Each number is 128 + 32 x the weight over its row's rms, rounded and kept within 0 to 255. Layers, rows and columns count from 0. Numbers have three digits each. The size before them is the row's rms in percent of the matrix's.

# up: layer 7 MLP up, 256x64, rms 0.416, rows 129-228, columns 0-63
# down: layer 7 MLP down (transposed), 256x64, rms 0.203, rows 129-228, columns 0-63
up129 106:139122112176100132100055132157148145166112124133106168184172126127104063132151199077128112104164162170136129132135115086133115138160079117068136124128151079161161094150142164122129165068137060
down129 107:120116152130166169097163144192128130095102120128111150102125179110083160145069141131133037125097152114108138080168095119150138147113147171161180174118123093172047092158134132099104177116155142
up130 106:101099106128123079164142108107097136110149212085087145105162152154092178144116106158097129073074144139111101140131079126085121188095089137142177100132104180123195145124132156138114173098146075
down130 110:104150135106173156157107165101152126118132088117138065149095126119097176184055144138128183164162057141118169128126153173145095107136109139156139076169157149068071129102130073137143117086128158
up131 105:144117096173128104077113122105126156135139125058081136145127173141128173091148108108107100100107083101082145088082218088111157108166185155135167173140188154119153122137181136144167133132090119
down131 099:083121076132145149191112120146129125143163112165096130113119139104077170143049164091099125114220093156125148160151133158099128142183110122080161119128128158088057125145102122142124129090181166
up132 089:129077119068138115160133165143125182137159088125178089066140083120104137124182153170115138096112123149121172088182176080109109102133129102146188108153061134126083095134128117135153119168120062
down132 072:200128099104153135112083097182069113132120118115152063118114112124148154118114151104146041126173192094107121131158071120158163132174126143102174155097189103144133139115151093152095127112096167
up133 095:132139105156139086084094111107135141180129194080120102144145160089132141136085140117128122170151111117071169147126104081138117071152094174159109108149158211127141202105137078154138178112145086
down133 104:115174127173142114123159133109155146101152051120163133107111125162117145168135086138147161159119146086101124106169165130119140110105161178111125196134055132076149119050125119045175120100139102
up134 088:116153141151127113120084085119075096138106078150093115109110105092118108206115103141086176144144126091187104100117072159095160129144105143214149117190167157109148152138073134127168131173133154
down134 076:065178130129129154080156148171103115138153183152135107142149102163071177163125148135103167088125076099163098111154179152100133094120168121077134179128125122122155140046105101108162144071110101
up135 113:106110129184088156140112115111124137109076101152136120110160125033108128138138087132124106112185148178069132151154146114140126084154129076146132216194156146138080086167160117168126135093146126
down135 115:144108125069167138108126119098137158130093109200095138159089154135147091143124163104143155123132132085087163189187120170059119148079131115170168146095076156127100106131202150105083110124093110
up136 095:152112140084121123084131098148151197136087157096101179142121102097095080170069125103073141160099112077150128107071128087139127186123151134170110170164123132174130134178102132177159107146162079
down136 092:147126102174164083159117160158150151139085130147116128101123040113134116146073122103194105142104124134207073130126067171118142142111152145126074154127105145096167128160080164074164098159134118
up137 097:184137151057102126105141140127155147105159038073127100139168094068167150103138173107160125166114085128100161108081128137117145111178197154119109126159096119142114159159136118126107109088166079
down137 085:175141149144148140123126134135162127126055159092163138177096121156137158116125127148153063113109157126152068093202139101120080141094173095079168089065102113140080168131106109189156100137143145
up138 114:140075158067079110130079124092138136076134170118124080105127151162085083117105173121070093156100142133098120096157152112135173135151099137184171155125147097165172157154109133158157203110156164
down138 107:139151107076105137160135202084142153166154121219089121126136138153153079098111159139106082110122108072150126170080115128050127115158157144124146114067111073123158170138095161129145151136102135
up139 094:151099136128107135117114094113124072150123103145115170121119097051111129171144102166164085132069174193180127146131135152180158086148109112077163215111152163143141173105148152083139123119163124
down139 112:131116160054124166119130129079146110137168075096091174131130120083111057153185108123140090116119183150083154117104147113151176122136115088106160120153104126169086171133173097198128144161091101
up140 080:157108099101169093086130123100126078117127166098111115130111141140122115102116077107098112107115088110161108065143119097134125212138163170128114092083064097181139121104133196156186156193126114
down140 070:114136079123090074100186169110149101167124116102122140176143160128092119154162113171236108085072129071135158179121104118113086129094127196141143120153101124099139149126146145121105076140108133
up141 106:088130115106095135116104095148091084084142177093121183169145154139226165140105104129093150095087104105151137094117128144052134169129099141127191123115156138116116163112135135145175117187085170
down141 111:095078127094131107099102137102138154115162113152110134105103116142130230132123151076185169198146103162063154178117100118098101163116123080106120121152104112170145147133169097137084176168120099
up142 108:104143167139098144133027071094114125124177121150152163184123153151110106188059125157144113117095079127163122105144123101108139181122180128151115133136090151164114153082153102161182148108110086
down142 120:107156123195166108093119126203155163154053206146056092103111093130144090164072107118111097146128115132131145086153089132114117139063126118148147157077153118137125191106142132137133139122131107
up143 104:117124196130126089072114087134065186095125195102078101132130177164149162109144093082129103154148131133112167130077140150133133051171123153125176110104141099145162116120113133174188131106144114
down143 102:124119149118113131159094109171148108131091099179183127133105076157092160125134198159162190116125160101080094138101104133135172136087104075138095155153096134097091176069109181077167134139153152
up144 101:094133093039086136119139150171155120098137150187131167053136130155131167123096118087053123134159076167120116106132186109093114118151178131098159133160145085180167136163114153125127111144116097
down144 092:192118121197138133129109142068138142130135163144133129132123101108150133084132144157152069108141088120152152152125079161084116086147059110119101159093206218092139102135114119136148160164112177
up145 113:118134136139132107220108155129155096128081124138094131121110115114118188126158125115173119107143043149163023112155113083123142147162095179125156175080162146101145124085114128155163106130114107
down145 133:115088173139108159149058152142106177078127118118127091149182090148103108076131103107136110107155154144211175120076092132153124122139104122203135150103166115157187141060132112120121100131106100
up146 101:108095103106096158125130174180118157112102188083143053141140115124097127162077179179212114134164142155128091072170142109153132142142179126138170109108125118124167081178150118088110126125116103
down146 087:206122143146135080128105101138152099191128139155105128161167143150094175143124136106065114121085148108184149089167088126153081149088121107094115154107152144106176172051134139159106064120120147
up147 105:113182129093127133110107171162092084190104105140101238182148099160103100103135115133111128141149075116140058165166124122081149116155068133101154129143135156143086151160136138076132130097127120
down147 102:130117188109103132080117141172112097090082129102123111123105133109076123106126131148104105145124189089117133084135145092153149114127194150126136215107157102173164165086157159116143043136170176
up148 091:165130046076120112056070140148155147160051106168112172115166147164130104142145132108129162121124142125157107144112079117107161130110133158129124131149118137127110075180081092155202139111097080
down148 089:138155067108170144110143189140115167119073114121114167161093151119102161132101128096104159125099172088093123149116108184175159150111159079183101081128109144186108157181114147101120139079063110
up149 095:086091072063096137164160079148120142151114123168139149115097108136147160146158118197148093061177079111130161148110141121087165090152092142166166070128060155123134105107105107149114146162105154
down149 087:191129152160113136175159146102146088067066172087105101083140134092105110082118134127123124169134163125145035096104110138110122149121109143127144193117166110149146124216170136131095117110143107
up150 101:120146101147088217152120109101030151160140123089123133123136200091099131114107106123090120127128141117157144093186109132114127129162141178106144158102214129123127166130100068123158113166154151
down150 112:148109158089119104096133157145165159219116170119140091127133114151125115069136141136085129106148122146158171110145160147144087107049137156109149046122148120144145121183071124118177107088074094
up151 102:099164115102078118110143097121125145104109153092176155136153134072141115114141140133143145135170104067079185102108190058108140128136173100169092113160141076097161171158170140187103143152082090
down151 088:093138180098129138099107163134110143106123154144126156115167133149122105088131134190126092113099131097159114118112066084086093203208154111130158174076140117129130085162125163195121117124068170
up152 100:088150086141128114130075153108125118174112185074093121075117083082136105190144152130155081142109163140120172093096080099200145151185143137123131156100110100104107120087151156173168164139165150
down152 098:144092112158157119093125148177201111146046110121134085126103111174097177160134165074143133093158124113096081123175127133114194135094118102137116147135153109142140134195110103094167056139093135
up153 098:085149099131136177115104124152108097156096163113174122167155144080068102121132090178123130170173204137124103073220123096100132123149124095159128108119179138110085125134154114112094084132075120
down153 089:151150076159127080126120147152139156151131127121153153049146165120086167108140172125129072080161146135155104109108079128091155151104145091099109182155122139135132062132148163152110091062084198
up154 101:128128177133101122159139184152114131174170111114063162143169139094129125107134179125175106166090111109101143141097075068118113145125130172144170139037146138115139167181063100097126176112135128
down154 111:171151130108159129171126122092082088173174123085128092137115063132144145139150090125179095092140146120142135136088119088138165100189104088166117156114138119170149125108092117093037143208118141
up155 108:093116157125104134098088110116121145094118124096096124116184156115059163104171119181129179186129153134124104107137137085123124129107161117099085142166115158211136092131164106145114092164194047
down155 123:112104104175099143106118143138119129105090139135117161087175133102084137138182134142057066168091119151084077126185154126164178113078157073063109170142103096146154143154168120110165120115166116
up156 099:135103135051126143099129178119151059163143136102129113109123125112124113141131175110122126172144126126173108099135102128125152124219121131159132147072157110077105139070162044199161115122169112
down156 103:170132134147139033148095141123126175133133217155145108179137121135132100104093114150089120080127141127102140107154154162136149106088067182090106092184091167172141084087150118144150112111124155
up157 100:072155132119105118097106084110098094108188113099137201123162070102109111115093084158126080126150158103163132176136108126105195123151167176071106095135166134118125096098063164168150132136136152
down157 098:123117150166142165137170073095123122135167098147133115119161055098168158114105142109107113087142123154161141123153175144082165158097106127159091101193138138118145172138074127150090120021167108
up158 093:131090145110116142107143115135089111183134090127120145162142094178111181154138123102106139146169172129058168097081072099141127134171097206150152072093159139114078159094088127153149079129173136
down158 085:168114098166163180089086118148160131125145123162183097143144142148125151099049102105154076134128132147118158181163158152105120052122120113061089125150141080118151142123216098103151118137149122
up159 101:138079147177143061147130139221157101126172167065115154117105157116117135105097125123115123089144094144079099170074123142119154143160081172122145177131088189136171101144148144068123122134132140
down159 092:100193066136078158122103137147100136102115155148114083149081110099095184134150210116139131143080155152137141086129128122142171130069140092112147108174204145117129156080175082151133118157115151
up160 086:122095171107165108122132069157151123097136062115095144131155116125201122140132119163104155148116162155121131113088127189089135078126088151075076075107081105178097202152129123148187125124135129
down160 079:106173140149130087149164136191143100163153124103170098112106145162107159126133189152113074132175169070131129093169131106132110163080146127068134114104131122138187074137130124126135049061101146
up161 087:050189060110119059134192121082191165126128128101136131129173115146154158152096162170093157134125093159118095148115116136096115137131101171146110097116103085092127135131177130102128090099155181
down161 095:181088194131127178117057119147066119140134152160102169066130154094129085124126094092150103153131162110127093131130195134100119137171143068113126158136105160172108121129086129159151183143113071
up162 099:103097133142164072094124166067105148105126141059176118158165145140099171205085085116108169141094069139140108150133093126077205156124127171135116130125114140124160109143174124135135072112155141
down162 104:083076169105134139123131142142128138153131086118072181144124125141118084080121120140111134156142202132109120150107195155135152163126122085096134124125051151112075188162127186134122217130126104
up163 089:123129152087096162065082142164136151157140095138131087109070061159152137130120144138078172111100131190085120103114096084183156118124125101169098142166099159188126105178142120140188119097142093
down163 094:111148114145092108186164148179110138144151109060147119117085151140086125116063140088138151118156115102095157127106165143152063134213170129096119112069137106133104169127092174160088153101174149
up164 097:140153105115125106147075033177136170154128179078150154087090133118181153121123113162205132066132164129088111131134094171145101167121100173140107139101080119172088132091154133128115138153131141
down164 086:115134112156141146123138124103122083122111101184095163134157147114065177141124148113115129117113083175123233145152150117103182094128079143067199099132137102131148116144140140141048098140138085
up165 098:078153171145065117183058113147117174139106157104057130117136110149133146143074090143075127131108165187118158123136140082128105147126158139124099180126101129087057088136128149115177135157172141
down165 103:125129075136153148175128132100151134113135109157123099137078138124145193143075140148189132075149115071060169145158105186141088169075118114171107098140181136173114150107123140069105115174104148
up166 087:151131102158122106102132105169160112173178124125112128114123143105197119185131099139065155155161141135135097047084126147089141085138146095215120155053115100084102118132121154164121139137141175
down166 073:091150117110192140127140119120121106169164133119077114136143209089189060127079114133094104133098111181107149127066125073138124166122150191100125166092109102096137168164109133165143161096149107
up167 091:119127142152132135115087126092117122066154169137135146102144075122154152183175084106099055100089101127098166083152092115141106093128105104197161124094123155169169093118146157138124146096217114
down167 086:148161087131134097111113160162139081142134151109071186093187198088092114086111171088151112151114094083095138161082133101090162123138145098101117145172126084160117187102169127116105166169151114
up168 104:134094118156082137082105129135149172160178150066112155161121166127115117114101183093121152157168088134137134124199061073140123088157097157233100131105108137119121134108097111129176129143119118
down168 111:036110142100125160136124149060096171140150120187133143086145070155091138099108089135143072131147146111117167162124162186176128139119131140057112126130131113136132130204121161105136092181137145
up169 107:104078163133062140142079163172120125118105070111138104115108180168093106143121124155078083143133079141152177083169125123103104107142123127115176135142153142196166140159195083134130142145187091
down169 114:171150087120130098123170101121158136153166127122116173119139107107139113077207150173173099143163128122145138184121079127076106066109124101126109127097199123092154154076081143129184093152093161
up170 091:111160109130165114064099156144095115089191173129117107129159135177182090113134156138133161114171149142147118080109097138140178183136125189196137111102146062159106058124143142133096115092102109
down170 092:111137090159177131179122127120103080151116126108086102175104142168113133113146190112119174110091106113061127202116166141120099134172143122172139143145122142109122039072126130097086136084175162
up171 099:058120093141207128136098188157096161082129162090138125095172129159133149163136056118106075077182099147116142111113138118118136154167130112124094119110121145106113083135111159185194145164107142
down171 099:154077107124109181139089102181135086121113104136107107057105163129141164115146154162156121098098093107102141109154155190102079113102142193145061137157151117166089115146132206185124147126108143
up172 100:161132105101191155098059110139170184160156159094090120182146152132186126144177153092111083115068128121130141094127098136052144159108076166132157109110165131119125114140120117133158161084121074
down172 100:087146129151199123105099116075173177077083118102130124143127201085119132113141114108096111070142190088060153099169153126142160114075118128148168129175145164146096111119163160095144150146132110
up173 092:110129096126116117216102123127109084160074090151160110144148110090108119141059114145153093099126112161073119139182078121119109122121101138154219101084124135149138203128165120140097175135100139
down173 086:136131118153095102186143111124151160080110105070081157130145146141062156100089112111125131153164082143157142149061165182129140111136137143092127181147160133058132163089091125065164116137189119
up174 097:063135048116116133106143160106133149133053146170074163105154162122123154120132105072116100129100135135120135129134081110123206160133178169118073153092141129150137124119079118194170101145133090
down174 097:101142060134097125167083166162143143078136098163144114192126145138110112108165147103122083180128087155175175192123112098092160084085116114144090149125106177099159183106114127097127084133106079
up175 099:124152155130116212174120077154139122104166064131080148120125121126152169126092057131112085130113161085106146096142134073095139104166106166157143163128104140125137179080129078143158151194171127
down175 096:155104142133125106144142182094021118164090178138181106091092126132161137137144129133118166123120070185111160166142172107137099094113167136138171102127173129093166083103124103135095055122136138
up176 100:175091150150137195125109095146147078106148124098125162126164112163137149102111059154104062150078137197149117090130174113100152151124141167078138130179135087141143139106165119093053154101157140
down176 094:078112120109074165154159095167090124122154124151090205125158145093095116154095203107169104131155114141163146179103132200086137165102131110071098156171128133093149130099142101090112107156090133
up177 086:136084151144119102137147185144135085098146139142088164152169106132178111120131108148083154171173174114173162125076104080192146158126029153102098096114129134161117120088147134135134101062111108
down177 076:154138113155143087145144087196149119183116139142148084129154127121106182148099162136162076089119099126142142138120085069090134142089143132077175209121079152132135123098161145164088048108114133
up178 095:115178116110171106129102115095139081160138114126153146129171167120093092075203147115170104153114113159101122087135116148144194152192166194134062171120159135105085099090145133083143101104127139
down178 092:161150040120106109098083152165129172153130148157134127168076114155163205087108134098145133081125120082028127114121114179092113133152138171151133124114122144168120136140158161102163127132080115
up179 113:128157102168114083175117154156080100117149099116093153131112123174106145060177129148124099102153119146071100109157114127094129131197116155137131141152033152178092149092124114160112204129163124
down179 104:114150139144110101131137178143109150135080151115163094115087073146135102097122137167077123142090139135187060100105139068119128180131188116131146154131111152114199134192119160142055078110124100
up180 079:094111145071165099085161134198088105133133115124195128073150153165119133131074104114139152151096134166147124141136163145100114159105153113139114053139086115203125077076115157095112148079139099
down180 072:100103095132067106156066132111162161147158131107070114117168071155156093110141149138129107114136129150114105120113101076176117153156104148125134216109146090111063157212166136135172117160123138
up181 087:118158097175141113153107122121153187181142099118128175175088168161158145107115124079088076191146155131171093082103101114157112110154131081166094153120125120152120130092111098058141178182094109
down181 085:109100125087150138104154109085110097058160076097211169125127171135119097181119176103205137162134126069082116106105137113148106161192151167160141169085120123125147106131127145126131154091117140
up182 109:173148136111112168111107062187073132065158167158122106150165097222111118149163117167148109165110123145079137106129139085120196136137132139128110112170144105163140133165094104142153068117113096
down182 118:182100149109178122123155152099149163146116122093133167101138117175142129185070151158144118035096089144154091120185136151161084126135070104142121158092148135142156086144090164118075075103117111
up183 098:116160141101142093127137126134107150099156124120168145107168116157075141138149109070045099172109110178145022150142191122156136123129115102113122082099100160105132084097142159085182158130146154
down183 099:099070043131136181089081134150178148155113129169116086110125112153160134124122166116092146079151116087147116124158114111103100157108204133115149182089158117156112152165177149141153093095079168
up184 103:106112099087144136099086105137135200107081093138160131150145091075096140105074133093135103121166101133105098168134125124208141147118093155112124129140093135078158114157136128225196124169108146
down184 086:143137090141094136125109091141117070082165163130137134166121133187111055141118158070125119122146137190174176117111173136119100132183140150088164097106135110142121130065145093121176164057082143
up185 104:170126178122084067115166120068165155105188038141156123110099142108153155104145109056130139148144107124122095134100090093142121138184155142168147159122106129152188133116144157087167135163161101
down185 100:147118094121138123066060149160120076177102170085136107145123163162152177104133184093118089081162076179111112101169117097134150142150130158136154152068140146172132094100152108155120113091066132
up186 114:084143139152086120109125110184103118097121158136174121140089175110184139116108151051136105150148153160172123090164081124154123068144150098148100194149075136107103132184149124134104095201142099
down186 109:117184116149145080099136138110046168095155153156108149127147114115080141066101144112115083159092179089137179113151164135101182132109158113076066145133143117159149136197138148129108098182103132
up187 104:102185152075120169090105089114122129145144124124086053136121111118176122072122074128115129110169118164130059137159147122124102139108130116118099098059172156165110097153171105127159080129149205
down187 078:151153130113142119148171122191095112200103142107140109163114113151031109118098165128182104100186104140140091125163101129100141158175132086078141151111175131153130087096098111143139127057137167
up188 102:100127184074129104091097103159112111159152175083139117157124099108117053159101129140102122136130149128086092162144084177098186155152128163086167170121175183152136138108146087101140046129136133
down188 109:136189135159163074139103137136128096093113131144072115123188140149066130123160142179079139146143073111129112137130080060126117123178117107173119168116094073190153145164139177170104139093105115
up189 092:114115096146155124187076105088135103144131092135203150138149116065151135152146119187124114130094116056148147081155107077167165142118067100099129120149125196076156117166123143137121167157144093
down189 097:099088112087135102131122184153183101142119120107101113121102091095117115133121145126165149166201082144145164141128151146106119075131109084154097133063186152162084175098117103147146165060098191
up190 096:132103128117161107102112185175132127172138137151144133070155113085154121160148179069161036083123103131136106151125159096179111096157152156099145191110110071164136104158088087134131164125097099
down190 102:127109163126147202117123093183096107168110106165140132152090133112057166075094117114132149101151151031106139150136087116136088178120144173138136104178149134077165123130144079137102129099160161
up191 099:118156166085140138123151089135120123118133113079079094104227102111115149173042112088103122104087115090178125115109118106201154172172175181171129127128122116137138130127103135125126156124148081
down191 107:133133112129075105117168114176159145101118120109100137155102159126111194117160136160110094091089124147071153143085135233131154123108103082145130108101088080137202142145166170141073107160135114
up192 106:113180089101126134143116101094103138180164122152092231132095118119141115114102066190093183171124081122086100138146091143184112115130151140129119064164130148104165128132141126092170158092115121
down192 088:112159099137135116144148078189127146164073125162126104119122122127073175130097217106090058134159157111167114121147074080111111181137184102090113156103150104169168097132160125138150101094125146
up193 105:162105126168120108104109125127068086122064116122148109140169105172132088117143168036112096112140146129147165111152117112145181135182072131133177112149131088198151078168103131146136168141077110
down193 096:075183104087140164125070104124107186136136127146102115075136137128067135118116137137151100174146148131191200171078122136103152132121095109153096145105132135168173111089123174069155099109105185
up194 119:102149133120119151102070099169069144100143135084206116122127153159140145154115114110098132134121062094109112097150111127150108179139169148151142170125137142113103167143159148247162116079109095
down194 137:125165157140165068104060135196163085102135124163087159089129137178125097074138183145147126152143086139159122152100129113136120161149199105100125134120096131155123103146108123111086128152040083
up195 105:101133190121136129140104061117163103078152136146090177077172131114144131113150114159126118201093127174170128152135129146141141102115157129108118195112132096127142058151133109129115124177178035
down195 123:083098114150091135095109115093147179078151143173134141170157139140093187143164127114131137156086153111115138108155160155141149151082162089044067151130089169156108127162129052097119141177118098
up196 109:067091132133115103141108106142124117118103159153126134144174158194125094135090065120125120117126185165083122129074106041165123163125163138156129142129193085183092113154120166148143124169116187
down196 119:104149149131073072104100158207150199120130138164149115121161134139094086168094089207112139145154158060106153142122140104084123075075152169091134139137108138116107184098139133098131134107131131
up197 084:114127103132159104098156109135165134145172111122148119140099148154131085136199122148068156206151185137159137030123126095136083115101106101119099065130161109153140125105164110131136121060099174
down197 080:111140124062097137161077100127064130175132120108133120112138125075153141114164140103107123142120158193098079138103096050128174132156117155134182116129189172122142102111117201160134129137187094
up198 089:110164082105126126136141110124067168153120137126091102132173157108170113088136177061124143079144175145135143130128155172188146139101101152188054142121094117158143131125195046110105127145115133
down198 074:142092099152092101133064125120133109084109161121144131113110183173111111094122149126132112137160144164174113139189108051134120137120158103094155144098061137161130114120188094165195205112086126
up199 115:133116096056145093077144144123121148172174074121184165100128155081182156135159119116168111097147161157060165107168093122115086085133100173181142146120113127157106109115156117129087101093122180
down199 135:145122074125128136104150093123136123123174128159071154179123099114121199125121130106205085132074111133094237160125131173132140157125103079091103123124119136139107099098149150056142123167119128
up200 107:094091114120114127088108122134197085085134162158112149181088152126167150093188111138100089067173105183155139140050083095140085143122125138087183119161138167101167110118114133133122117142169106
down200 082:110126152158140129105097100179116111136110125130148097060102134125133094122114206153087152099095182092111127182180121146152084087161150160174080142131104081131128101176140126140196146063121169
up201 093:202122156071114108136132122161079061200156152115147108118130139124129128193145086157128177113082151150089133073108132118147163101135102160087154134127148094116127070090184130129077099163136157
down201 097:157059148138098142174077120127186156077119091188121138094123122111144145127088150132141168136188092084178078176111120131083144114077101124108069110121160171116138179125114136151164138176101139
up202 108:081113118151129094179144203149136117152131111074062102151129132138137110171118087137104146116105163153128090140146083119137108108176188141131147150081111154127112114082184134118103235112137084
down202 087:125100115149142123178140107109155185140084160175099124129166154094117108163136172162125025164112110126102098172078117145074158106127108095122169156132095118097165109126179204120133081123106130
up203 077:086121094159150080101124044127125170113097105111106109091140128136125095162062159143124148198148126101135148138041146167153099147182101104146136182069065151129135110175138147137121124128127137
down203 066:151126117073110129196074163130092151144161179208142146064127159146115094113170110118089127066119141186147095087116118101098126153090167134129139110142130080076124122195157146121145125148095123
up204 100:111124116146124134053136098172107094155112121144143119145201117136145066111140099161137097134138090108073067113104104138097155140105082197095128162098153149135057127099162149208087123149132128
down204 099:199156084147118153071070099134124139150135129187133115118142127170086107144103155154146143122118104084199054177107063099136156120168133101157142137159148091081174118141144133130079110166135144
up205 100:136167166151137094117139093114038119115191127134118184088188136133113088111110054063097101099123143151115112103111112115190100173101186132146156162125161174154153121148154147158107137114126112
down205 094:133123086124147095181118158130111164134075106040113129201178103133150188077116099184111128137128161069103108127146112093121170144168124097094090146187137144159135110114137141099084127147134172
up206 099:120174112137145136096131132145106134079126142111080135124176177088149127098137101160175121135177092147112114170149174156073178141109076174104051125109089078165075119164130123096062134153108140
down206 084:154087111131161132061120124179185135157117137166106092173166116141119111148093183149098083090121166085099098139145097155118117179057151077076167146119143099106187149133115156132109107119093175
up207 097:123120127190118172145126040124127062182173130110121149150117172097179146105133103167140098138153114177080151121115121126124084097173108111091095141083156157078194098132092113138142162089104143
down207 091:093142129106114174085098106133170141155111138118098204127111175140107115114076183140161088121053141123165209143174111131124082181095162129089139157133110135125116122190109112089120123153089092
up208 091:111081108132152098088125167148129132081069087159101156170145134182140175153162097138124098099093112152067102122101135102184210108126162140141166168147095104134150103092158129170081100120142077
down208 085:148156105108092146132158119170127097094140105102144124113146107123164177124134102097106112173145168093149194053121109126151177136094136098176171120163176088147066147127103132171110117049065134
up209 106:108121122144111149171142139106107112097118150081089135149200153099117137114077112102066104131059087138088143130163102166153219139175089156080159152093181106122129150158157118100112158095145104
down209 106:117123097140103102123094156189159215120096075091117113134116097213119142135100119183139157089153107107150106105082130155092084177074171137133098146151155110102129152164144167150167088100118144
up210 095:159107094149123066153125104143079133119169139113110153117100122115177144138117155202080132114137171080064114146069105139122140118181159133171146137165105087200149160109064165107135130154149080
down210 092:154115118153191113131094139099202078168155202133111160094110138106137156116128140115109075123086075127143137029134129141114122093144124084121089156167129118171159144096160110139098083162160155
up211 102:129110140124135137112112111049158118109196133085090121081153123131120214164064117150128164084164119163064130137084139144134140155185158142155117143061100163131117127175136129122104133175160098
down211 095:113166200143132115209080123136113120117119160137065106185104148132092093105131121157195117095123088115195130140135093113106152151062123114113140158125195108098151132107106117201162131133120116
up212 106:108107140159145156161111113097125115083086141095064167135187110159094174137149109144193140155110106130114066139128132130164166082205139173127100074107091104111115105153136133062110146161181131
down212 103:102140136126086173142149105106157120111114120098146161134120087113118150105150098112190088122110150073125211197137177152073165121094110118053156144174133128110103135084084102156180172146141115
up213 104:084185146092130106089063097109094165128138153106175088136170115127103121147053150090085151196107147167163091101169105131125088129135111133180165136138153134077098064099160119135117136146163128
down213 094:112111172153163147123110097162181115094081120168119100126124106137074196163097156161104116123147133077127137148118044113128121184121155081107150196107117135158168093094175087116130093095154164
up214 098:085099103122157098091045133165170163119149167119115174159139107079127140103090058109115133085155111159154135135114115126182111174129144139124096116110207123101147126171067170134144170087094116
down214 088:172147109138155119094131143108176127110124148114124147121115160117098135168135200155149137110115131079119122083129167194122071155068101117098119045099144118181085147139190157127132153126048155
up215 090:156119096172110133094070120134136130143148126070102143082169123079148088142112165103137110135231170176098171092174128174096109172138105130112105148129089115180138097101109094153177116150152146
down215 074:162167154161150091140102169076178116151100141151127145148091164125116169163079118140171088121117162081164135115148093045081094122107153091092169149115139143130085117068173140144126087126084171
up216 103:154139108133112115169077081200122128127091119109071134161136111132167160116125101146066093158088165110115174170107106107075093187173100185160105119075134109063133131134103125171134138169133140
down216 122:130143125101117112117086108175190137151112116136121135096117169151057149129181142180131089080151064140121104119191161087133085147159158089196100117095098096167123062141156126129157129150099159
up217 092:132078127102144142070106112091219102101152120031097141116124164167135171119133084110123116156170152123128069122127109116118129151146131176082140144162073150105126133137185144118172142164141078
down217 107:067102200163114122171094105091053177197108160077082155121130119136132156134097176145150132111111116155137121145075153179167149108114171130107110165108069119144117165091115167110130122108103110
up218 095:113134150142102159178116124053092179131151143087081187114118114105142153117114112130101128129150163092028144140121113103120202166168107139105160144102112147076135129156120078116185099162163142
down218 084:112175121139131156140092128128160110118096122097092128132139084178170102128124130093136139068127101100222095129179118066090098134098149198169155183130116118079152180156113141124086144081111120
up219 103:139139091119121135095151076119151121179169164102104153102197093105144207117101130128144122121107105170138093087186147137094147070097127151167159151178133158120193167111140110110071098140074128
down219 089:129132100122087170114128099178178079080065109103100133103117053151088145196137126109133097082156078186135133146120119153124112166111146157186113129115128086186117137129151137134150195166150137
up220 083:104161107028131157168120113116149073065137111133148183095135150175122164111151082114102123145163136128132193093137135106203043159142107154097104117099159114172138120123129130121110155113140109
down220 067:165121145152065148129173132090068113175146156154047152192148133075105154126145085137129149109147080140148108059120098104095187063122115160107126127084140120170135150133121173142135163133141111
up221 103:122084116174133108159114138113128124141149081090095142107171127074124050140156120138117117172056164152146139079146103084139198141106159123133107093134112161159132094122164114065183119162159189
down221 090:162137198163086094092165147136198111099101126078120112132120116132161171103139080117077124152190067151136144153126211118106102086061151145139147138099127139117143170102097119129121164141132175
up222 093:089112118140088125099118095096089173158159113149113098074165137049127108124106183144134109094104173131160147135152125138160099087105170148175152135109188210160132182104152106150104160130148079
down222 075:164099104139092122119119139088105148123152077181121165117167123120133096139111120092172049111118137091169161151110112126098196150182119135151127162130160123110151082204152105150201074095148098
up223 095:142128119143117171121077120166136148146097147139134119127151085095119141072142076125120127184188127148100079046106122142131131194204121071083154152164093185119126170087148099155120141132140108
down223 101:134188105113135109162182155146124088132144099139151147169085148122150107174075162054121157108111064189159099156118145108135131160168157115120093150131126118107124168108054136081081096095179129
up224 100:074160121196095136092075154172076168089147120176155151151114107190138099130104125137079123100082156170129085142101149063082130095178136086150112198133130116154133145166118143136113125101111130
down224 120:147101176189140133135144104117127114103184116115134107124084142150093155182130135091167093106125180083067151117136178092135140140106090194073194097135109158079141151144140083091178101127096127
up225 107:073098177151132144178104148077130132140133196142116198155178111164122062138089148128084143156087103129106094132094075110116152152166075152113108126132155125142109068120150140107106127100167062
down225 101:137124155110106118102147078225155107141065089146155070125154136093094158141121127148143145162168124134138077160190112141102163118164124127110150137093051123078122127064125141129141099124180169
up226 082:105130092171111137097182068077154134111167146090132151131137169130114125146117160119094148157144151119151105070156100084162152209108146111144132150148070135173092090195112212160130126141127120
down226 083:148100158157092135160110117105052154114189116107138179120161167110153140166174111123221081191099079136136081139123175112117141137129133148150116121074127092107169118100129114091128096139096079
up227 112:130142130151067131131093066112093125111163159117125058076156116108102150105151120148156137139129169153096131085131052140146169172177086134091153116114179141111153184153086129162148134066182138
down227 109:190081176187213153048142123102126130147091158112108137108151063129088105101144089115116103116139151124118096134103118141154114170095116122165138142207113161137141158147082116081143086130111120
up228 098:181128155059082126122100127173138133194172110119113096078127104183086147115083101141085134124146151172125086041134104087135141156129136160195162131132109078176100146110129128146097150125139118
down228 110:057138064121160110127136144139135125131129073110157122127102144117196151144167159157130133123120099145094202200142123101098101171126128109137074094178151171123101098143060122158132141054149121